From a checkpoint of a small transformer trained on Wikipedia.
Size: 18 layers, 8 heads of 32 (1 for keys and values), MLP 896 squared ReLU, vocabulary 4231, 13.1M parameters.
Architecture: RMSNorm before each block, no biases in attention or MLP, untied embeddings.
Training: a variant of SOAP for these matrices, 815M tokens, 3109 steps.
Each number is 128 + 24 x the weight over its row's rms, rounded and kept within 0 to 255. Layers, rows and columns count from 0. Numbers have three digits each. The size before them is the row's rms in percent of the matrix's.

# up: layer 6 MLP up, 896x256, rms 0.139, rows 385-431, columns 128-191
# down: layer 6 MLP down (transposed), 896x256, rms 0.136, rows 385-430, columns 128-191
up385 097:170140111161103153141076128155158125081142158104141095069089142117137101120164146152145113119082182138156104109124124158118126110096131146095167109117173125111108139105147140156167139144149148
down385 108:114090112118100134151098106130171116091164088139092118120135126119130121115113160153155116108096117172088173134142121129118151160138100096165102175107119139129124137141138092130121166120068168
up386 091:153125186141133138110133119139117117137132132153139138125144098101151122139089119133133091138114093114115103114143157161137100118145118116124119096130147091142126114173150148119107091092137105
down386 103:123169083121109107149101119098138145111139077117142097138167125119126137130125128130116099099130157132102152099138074108111097092070086133146187128115109165120087135149147149125164113170097133
up387 107:113115149093154100164157152088162154169103162129171150118147147141119112115108143134126150136117113125113157148113135143149109141133149153141133183120085091098156097123139143069117123154132095
down387 099:075157108162138132078129096156134124126153142121123081094141111118136141120083152105134167125094114133114113122130119089126098100094109147100107142146138093153179128162188160128151117112129130
up388 086:114136119130156160117136181128108130174109126097125127143127167131171117111111108155148113158105160135131133134180104123083131093093094151127128136137129088148146143125122146138063116132115116
down388 100:110141154125142092108107113147115143116111096123134094086121124085134130131109091076101116099157109103118139112121113117147134099142153139094154120115101168049143131129121147141123134148120065
up389 095:126150118160128064123098113145153123144141109114104135102139138082133116132126124098111102144134159094132114120151167107145176139118107094124138164131085152098181126126134150168108123137116117
down389 099:122105151125111123127136209146144159154160141142150111136092117129179101122109119149172149128108124101119142127097124123145123115170131120110105130163169157130170105089153108072100130155168128
up390 112:115117111125128120140140129114101137110141155120115106080111119106114158098167128140129114103148156097111094128132098147121160144121093149103128127111146128098107130150124082127130120147133138
down390 101:140132069124115115094146167164124116121140112155149181140149117168136135107107119142117085144091092115172147120106129139111104128080161161118125090108119098126131115150160129149120123123156161
up391 102:159103108077124165140091142114123104151134135148135123085095111133183100105105142133149171102100179155146126083105119123143144100142100185130124106163157109099128123134134155145088112132113111
down391 104:132142117127109157151131112101129143144110107146116104134171150147097137083170113135094120140098127156144093106165133094172168131154139113112153104127155126132128131135137146098116091139162124
up392 098:153153132112162130134133136146164097099132117163103123161187141112101122102126093131154105109132075124142138140103089146136136123111120142139138141128136075174161108158118113103150147129090130
down392 098:090155151113132152137139140087100139128104150142125167132108167128100127115136132107120127147123092144182131112174105127117114092110126140090142099137128149128121136163127132084133169139104133
up393 107:158110128149131173098140100086139151138127157093128182091128103174155112135106140095094134141095134101160133130141157111175133132095120120145116084130128104109135152176171113100120136102153073
down393 106:115133146111160149168096150171152111082136150096130090140163155152116139118080106146159147122120164139092122134099116076160159163122097117100095133125124100149132114188135095090155110134098101
up394 105:155126080110150166132099152124159111094111133125078125121074153110144148165143121104150135162095131116101126154104105139162137126096164116130137121125136126115118131139112162098104110115156106
down394 100:134158140094144113137146180136129127104135078126121106162091137124134139145106170096105097098145125161167076146108134117210160153119137103095103126163121101095157109092104116139115157131114135
up395 101:148135171128115126108132149162138074117116125113143131076116173112109136125132144151139149111130136125180112118097094131118129163133088109174138105135165166144154088127177135137118120121125100
down395 104:090121142124076130156099118115128115140144111101161186104142131128102077103132104142098155135146131126130105141129166112109127118141190155100119137147140117094150152127117109136148121088128114
up396 103:168089133171075119117130135143115128123136148138168118077178105086160114155144073131140152144072114139139147099123135127134112142139109162119134111139135152106158150145137143112106117117090118
down396 103:076123140139102139151120130110142120087128141136148166129138115134164123120154111141113083089156144103143077130114124137151122113113173136173122123152119143085153148115157080144126138117094116
up397 107:066145079183123139130108120152145141118117132124155099089136105148148185134139102138139122131116143113131148137093124150162143149116133146125145192135112163176120151152132126110093110131112115
down397 107:139080070135094114124135136108112114145137124130081162168120158105138139152122142128121140121123115145110110104192113142112083158141132136151111141137180086087141088105099135141132120148131110
up398 098:131158144164123116093117117117155135139147086104089133094151098145134118075167137141120183109130164127133136117144127123143163141108132103124165141136164142143153117123158106107161115137141112
down398 096:130111163171144152124128138118140121120096138126080133122144137121119140132132105177125095175118158125116135114147154074156095096102131143103134089100145146157102145131157138137111098094127079
up399 114:141173084110145125137133136129129108117120106126177126124157131126136129149124141153148150123089085140132119143140152095127126152075097105136138148117111152145156125170123131130161121168088085
down399 103:123152172099157095108126133178130117135129129145109119114158135142134155074114099159175154085120170142093145166109122158119137113139153110084139143108130137135106083154142108181139077123124120
up400 100:100155103144151102154089138171140127141126142118085134113115140119123142133140113110134118146131164137105132156093125154093138101100114094126155147153153100149076121106162112109142131154121128
down400 099:180128108158147100120187130096107133140132122127107144122124131154134124084120132120141165151139131115142160151139128113164127126092134133158108109122147132132112129140145145146181117138110100
up401 092:109130157165152096080112114120111139152102139158130128086158121131129125128135123182139143142157115173175139139133132159135181083103130128093122144192108083122127143119115102154122096175135127
down401 095:154107117128145125106175118088134175114177166160112138134122134121111153092152146085118137174148142120141107113129163148139130145093132149173131132122132158104137126127138124152122140151107160
up402 110:112166171174133131142113151115132113151084165134128108089115153109154066189171140124093136125106175134129128134115114102160151153120140109132183081087136137161140112153111155071079114130141117
down402 102:125080130146089174133164138131168170133077171121078106130144135140117131106158117180080131100140101121095121136148141117104102100143135118129150102143134113109146180152161141123127106080176110
up403 098:120121089116092184130101092113158127108100128153146099126109135136131123072132120105093156105096103111129119123104148117129141113127131145141145126149117099153129092161104147097123096150114115
down403 102:162110119124165140133159122140137140128106116154145103184143132160101141122184125126089118124096147147128137125091144093142172117163119123151140128168152181128134111146142153107130095112152098
up404 101:132139076130175187128100093094111088117183139147123144106146109130128155140132144129140182132148086149053161137132117128131142113158106154140161101106145150115114088104137162100118138114159138
down404 106:153106142115117113168130129158092090119149140146132160111091171113101136100134141162135105133133174178139119131095080120098131099136147132116112118117130143152141155119130127116116128156132136
up405 102:123125100169147142116118158135120114135115125138173136120130158124130127142125117109135113099166141123109168124137084139142102136128179141135150162124153127126139160131145127131072108142148177
down405 103:133091081117164096134139097128125110139128114081140164109149102126141113085079094134130159165120132159164114107091153186143151141142161177163106100122131132131109106156138120129141141154121106
up406 098:095107159116148120109100149143106112146143109123173087145098116113115111137102166121153161111117147129157134110124123131154123141121155111161132131156123152114136150100077091147132146120182147
down406 101:141136086125108119170115135124120145137128156144105138120147094143094118126165118114067117126106146115123133144131151127125131125119109104079103099106124126136159141106145134125140098104127128
up407 098:080120134140153134159165096120136113089114119097132161150142076144162130125162134142109099131135173134103143122090153141136142135104134126138136141118097092096128178114142071119090146080127118
down407 100:107133155173155164116083097150143087155085125087150118143105132154120122146116136138093155126106124119079126123097123114152124132157103140162094108082099161125116088158139084109152154145079180
up408 101:151093152120129142123150097145168141158100102098147092126114101145096160089176123147143091175127117135114139145113116119178107122101124143143144155126127142111123171096118133185107147186149103
down408 097:152083135085189114136158107066112143142161153153129120100111115126075133163115129149107101172087116140141121116139187153076104141121088174119193131127130168129072139136139126137162083123099111
up409 103:152113123156150134128099146115160134118136176184140124130128132142140154136138149106084132121096114130115119098109153171136141139124122154151130127163129118146078151111146111100121135167142144
down409 102:122071118095125169134124113103174176170132144154140094124145141164103107165121148114185086146157152116165083156141125140123152129115152130098178155119135100101157087122132119141118120144118132
up410 107:145156116107152141133103105103151102161134114157146157149108108121167142099155141128126114148132087125141132112154130142134143071114134071118169124105153172150131136111116142152146155150171130
down410 104:117112114121117136120133104173083143113132116100144096099115194096117105095076120128143140152155175112131152143133114111149162122120156142130150146122193114137118100092157092159139144150114096
up411 105:144176116179106139134151086141098166121129118132132092139099062148107176180127077126137162149158110124173129095163126137147118192117082114156081131121126162141119158129173119135187129146142161
down411 106:132151136077140126138107123143157134150135140150120116139143166102147121096106142159097091107052075149119110118109116171141135135134138114118103101128151093114099127131109146094117105075165078
up412 103:144107123149110121120178115120155126161081110117145123148112137152108128110117116141173129162149078117090120137098110126156152079108116121139104090160135143075107119140076126118123092137114120
down412 104:114179123107110136137158163120112114080119181151073131114192146128089132122103133119128110137154123132128128096120136128132179156109133136156129164123100159094144174132120063110165140121152098
up413 100:107120137138126186161133124152125090167141125126102100120149128129077113185112149143151131176128146123146174127137116166151134128139078117146121203104175089115098125140157127100108113114131132
down413 100:117159139135133135092120125159104096068135134070125141134102115134157143111137102109142120146136087118126151130151160089135160118122117124115152110156148108148102123137079105144119108095119130
up414 102:117116151121169159083135172117090153122106201115115169102109132135131168114133109144083133110157154149163123121132103110123138114147123158115087107144158136165149167174096120110145113101137095
down414 106:097122162130145098148136165155088124164106106138154106131134117141145120153112156149132141171091151096165112144089165135128150150128140153146080140149102119112117133104118127123110077129146116
up415 100:101167126127110121143105121157139165125107192133103089173143106136101095155109107130101108142102107157098108132108086148159115141129113078107144148110156112086122124169119129156142151132121092
down415 103:106077159165143124135107101138105122130121108117113149145161136125137175113126151147105100137107178123107151122104146126138133130107108128085112141134148103139074163106145102135091141135137148
up416 095:122091139171159113160187096149123125100137138092109086098133112139108137140129099130111116144149108084117191118154117096153083127142132143148166137121122158121133112143156125153140106110134165
down416 089:134165165191082158142109134169089118136123090142129147122119130063139124106097118135156120139115110147087121137149129157144147135145164142088164110114117109172140120099108136139123175162131139
up417 104:136117138118159159142143146121150144097093125163094131151167119070172107107142106105139084152127080168124131085126135124100107121109097128127158126157170091108081105172118155139125119123171105
down417 105:120127166119078136091119113143098096113105073103113127096159148149106108143102084129136133142118098095137118151135135101136100147117135116128060154154090087097095134142146163177076128084141118
up418 099:119095146218120180110137100152122133148130154091131105158131102121104130144101116170146123126153118104157080127159144098144127138138140142128138116177136095091136154119099130166179141134132149
down418 096:117141110177112138115136162133134164141145126132173081174130145095101154106141134129127093164121118135107106183118134130104131108111144159100155145135146103162118168144154141100115119127127129
up419 102:101113116127132115164177101116114123182145169151125124126105186117117113078106140123143114086188124149121132140102154164187158127094124152162130129133086125133154167110132106122113108110156133
down419 100:177126111149118126088110125110128123102190135110085095099167120132113113143137124142125110143097105131120105113121111134165139124138120161187108113152151135138135148126103098114136118117154129
up420 093:131135142138142099167136142094122106152129132122141116132100103126093119098127171156129134113131075170125093109099100153115134165100171123098112070138099143112156119144107140142121095148120141
down420 095:117140160084107077096151115146140133105137158161131120123136115174131138172105135107180098121118164149142146170111144110109141165113127158123103138161105088101168163074065094136193122156153131
up421 103:134130082087146083123090116109101136181105135147151105154114122133126168118151083123125139144132127116137123118127135167090121158142114137124150137129154104130150136127107081098114137104107172
down421 103:170127140140100123119117118138142156140153154150128080100169106096144104150117099116167112115104125127103142075150110182113175132108179126148122177115122115154153129074143096129136139089117145
up422 116:110098135135129128134132171157131111111138142120143132135148121115170139142110112125163119168137155138117154153144152128122104124114138123136118135135139129133135121120123182129114136158129156
down422 088:171186144129138089129114114153115174131150098140142101133105113110142087142118158140183105123141104166119135141119106174092147141159151162117133164103129130075122116112124130147109125121132116
up423 104:144111130151105123128116166091134129111158157116116085152116150160141140130141118111137178138114082153143140149133090112126139120149120126194125120139138131142097143129156152138118195086125125
down423 098:165149158135153071090124134120118154137154123142178144122123140125140169093096099139107113140134108136126108125117132155106101130128163132137099117098079128093102134136119158152115115133138144
up424 111:061081109112139159150104080144151106157154135144145159107143140087101166132115130139114139127101110132129154180166113121142123118149154115138154162107104149109097143093094115104122141107111104
down424 116:093149144124141125110107116127130126139157113175144139161146136125155084155129118143122102121127160149143136135096125151134114104127142127122156140101135143097141132129122143128186126148117126
up425 095:132118118156116121146143110124136144106139110145102109113120117139171134101095134117064120120066119121130143128105134123102150176128103102164162135140121145154108123107159124128112136130129144
down425 092:124151102122114076094108166148091126156114124102133106082096070136090095116094123130163101119101124114135137125092143150138141128127141104080135117131124128117155143132126111164175153131095157
up426 094:117121125125120110127129120134154096147079099107129083123152163124082152115132154142117139145088182108101122179148125088116144177084150102155123123110183128144104117114185112132169120132144125
down426 093:111092116103106140198124136157112118132138128104098113124145127084165080156158091131132165164127129167130146126112116094129120127117136114115170138166111098121133147123131135098156054091148086
up427 102:219130143094119154125129152136120112125147114116120133119130148125149118122134109114165134112157152142096133140133134123136155101126143131136113127123121158139087120132094152114097117114131157
down427 102:133095137132151140184160155168146117092108125176066107144091104144125135110157113135130140133078149078175133116145138092125161138187133168107121135113131110104094128121151145126134102109147137
up428 105:083138121146143132110095139116127094131141094135122123155127163169115166163106115144145124099116108109146121120150115132084096110118093151095108097136140122112161070123158125116127141097100087
down428 093:161127163143170154130126092090107159154141163120131137105126140066148125098150064120136098140125147119181117135115135105151129110172144123128122126100112122148119140105101123151135141107130166
up429 111:126141124147147126114174151124122137134097144124139161145164120083107102145090130122126114116154109138089096165111129151157170101125135130118093096149161098122109146179133122124115142120143111
down429 092:111140130117096125111107113127161140164101054110098140139152134097113149089134120141105169121152134125100126140147133110084092133112152143142135099123162107139123123088132112116156150132150136
up430 106:120123134144155157147098161116088164149094113115141101173083133154147146109129147149126103170126094154149130123102163120138137136086120156110121156137114107097107143122156156105146120123144094
down430 110:140100162109091155140144142118167121140104115111101102134156133139114093139134104136114114101116133109135095125114069188125139126113116159136126133155122116146118133168160102109189089099170179
up431 091:130156148126105121135143106141136076146167158098128083159115113091148092149126171096114078098140151123157094118182090124142127109104143134141144136114151176118109130124135128122157121114137122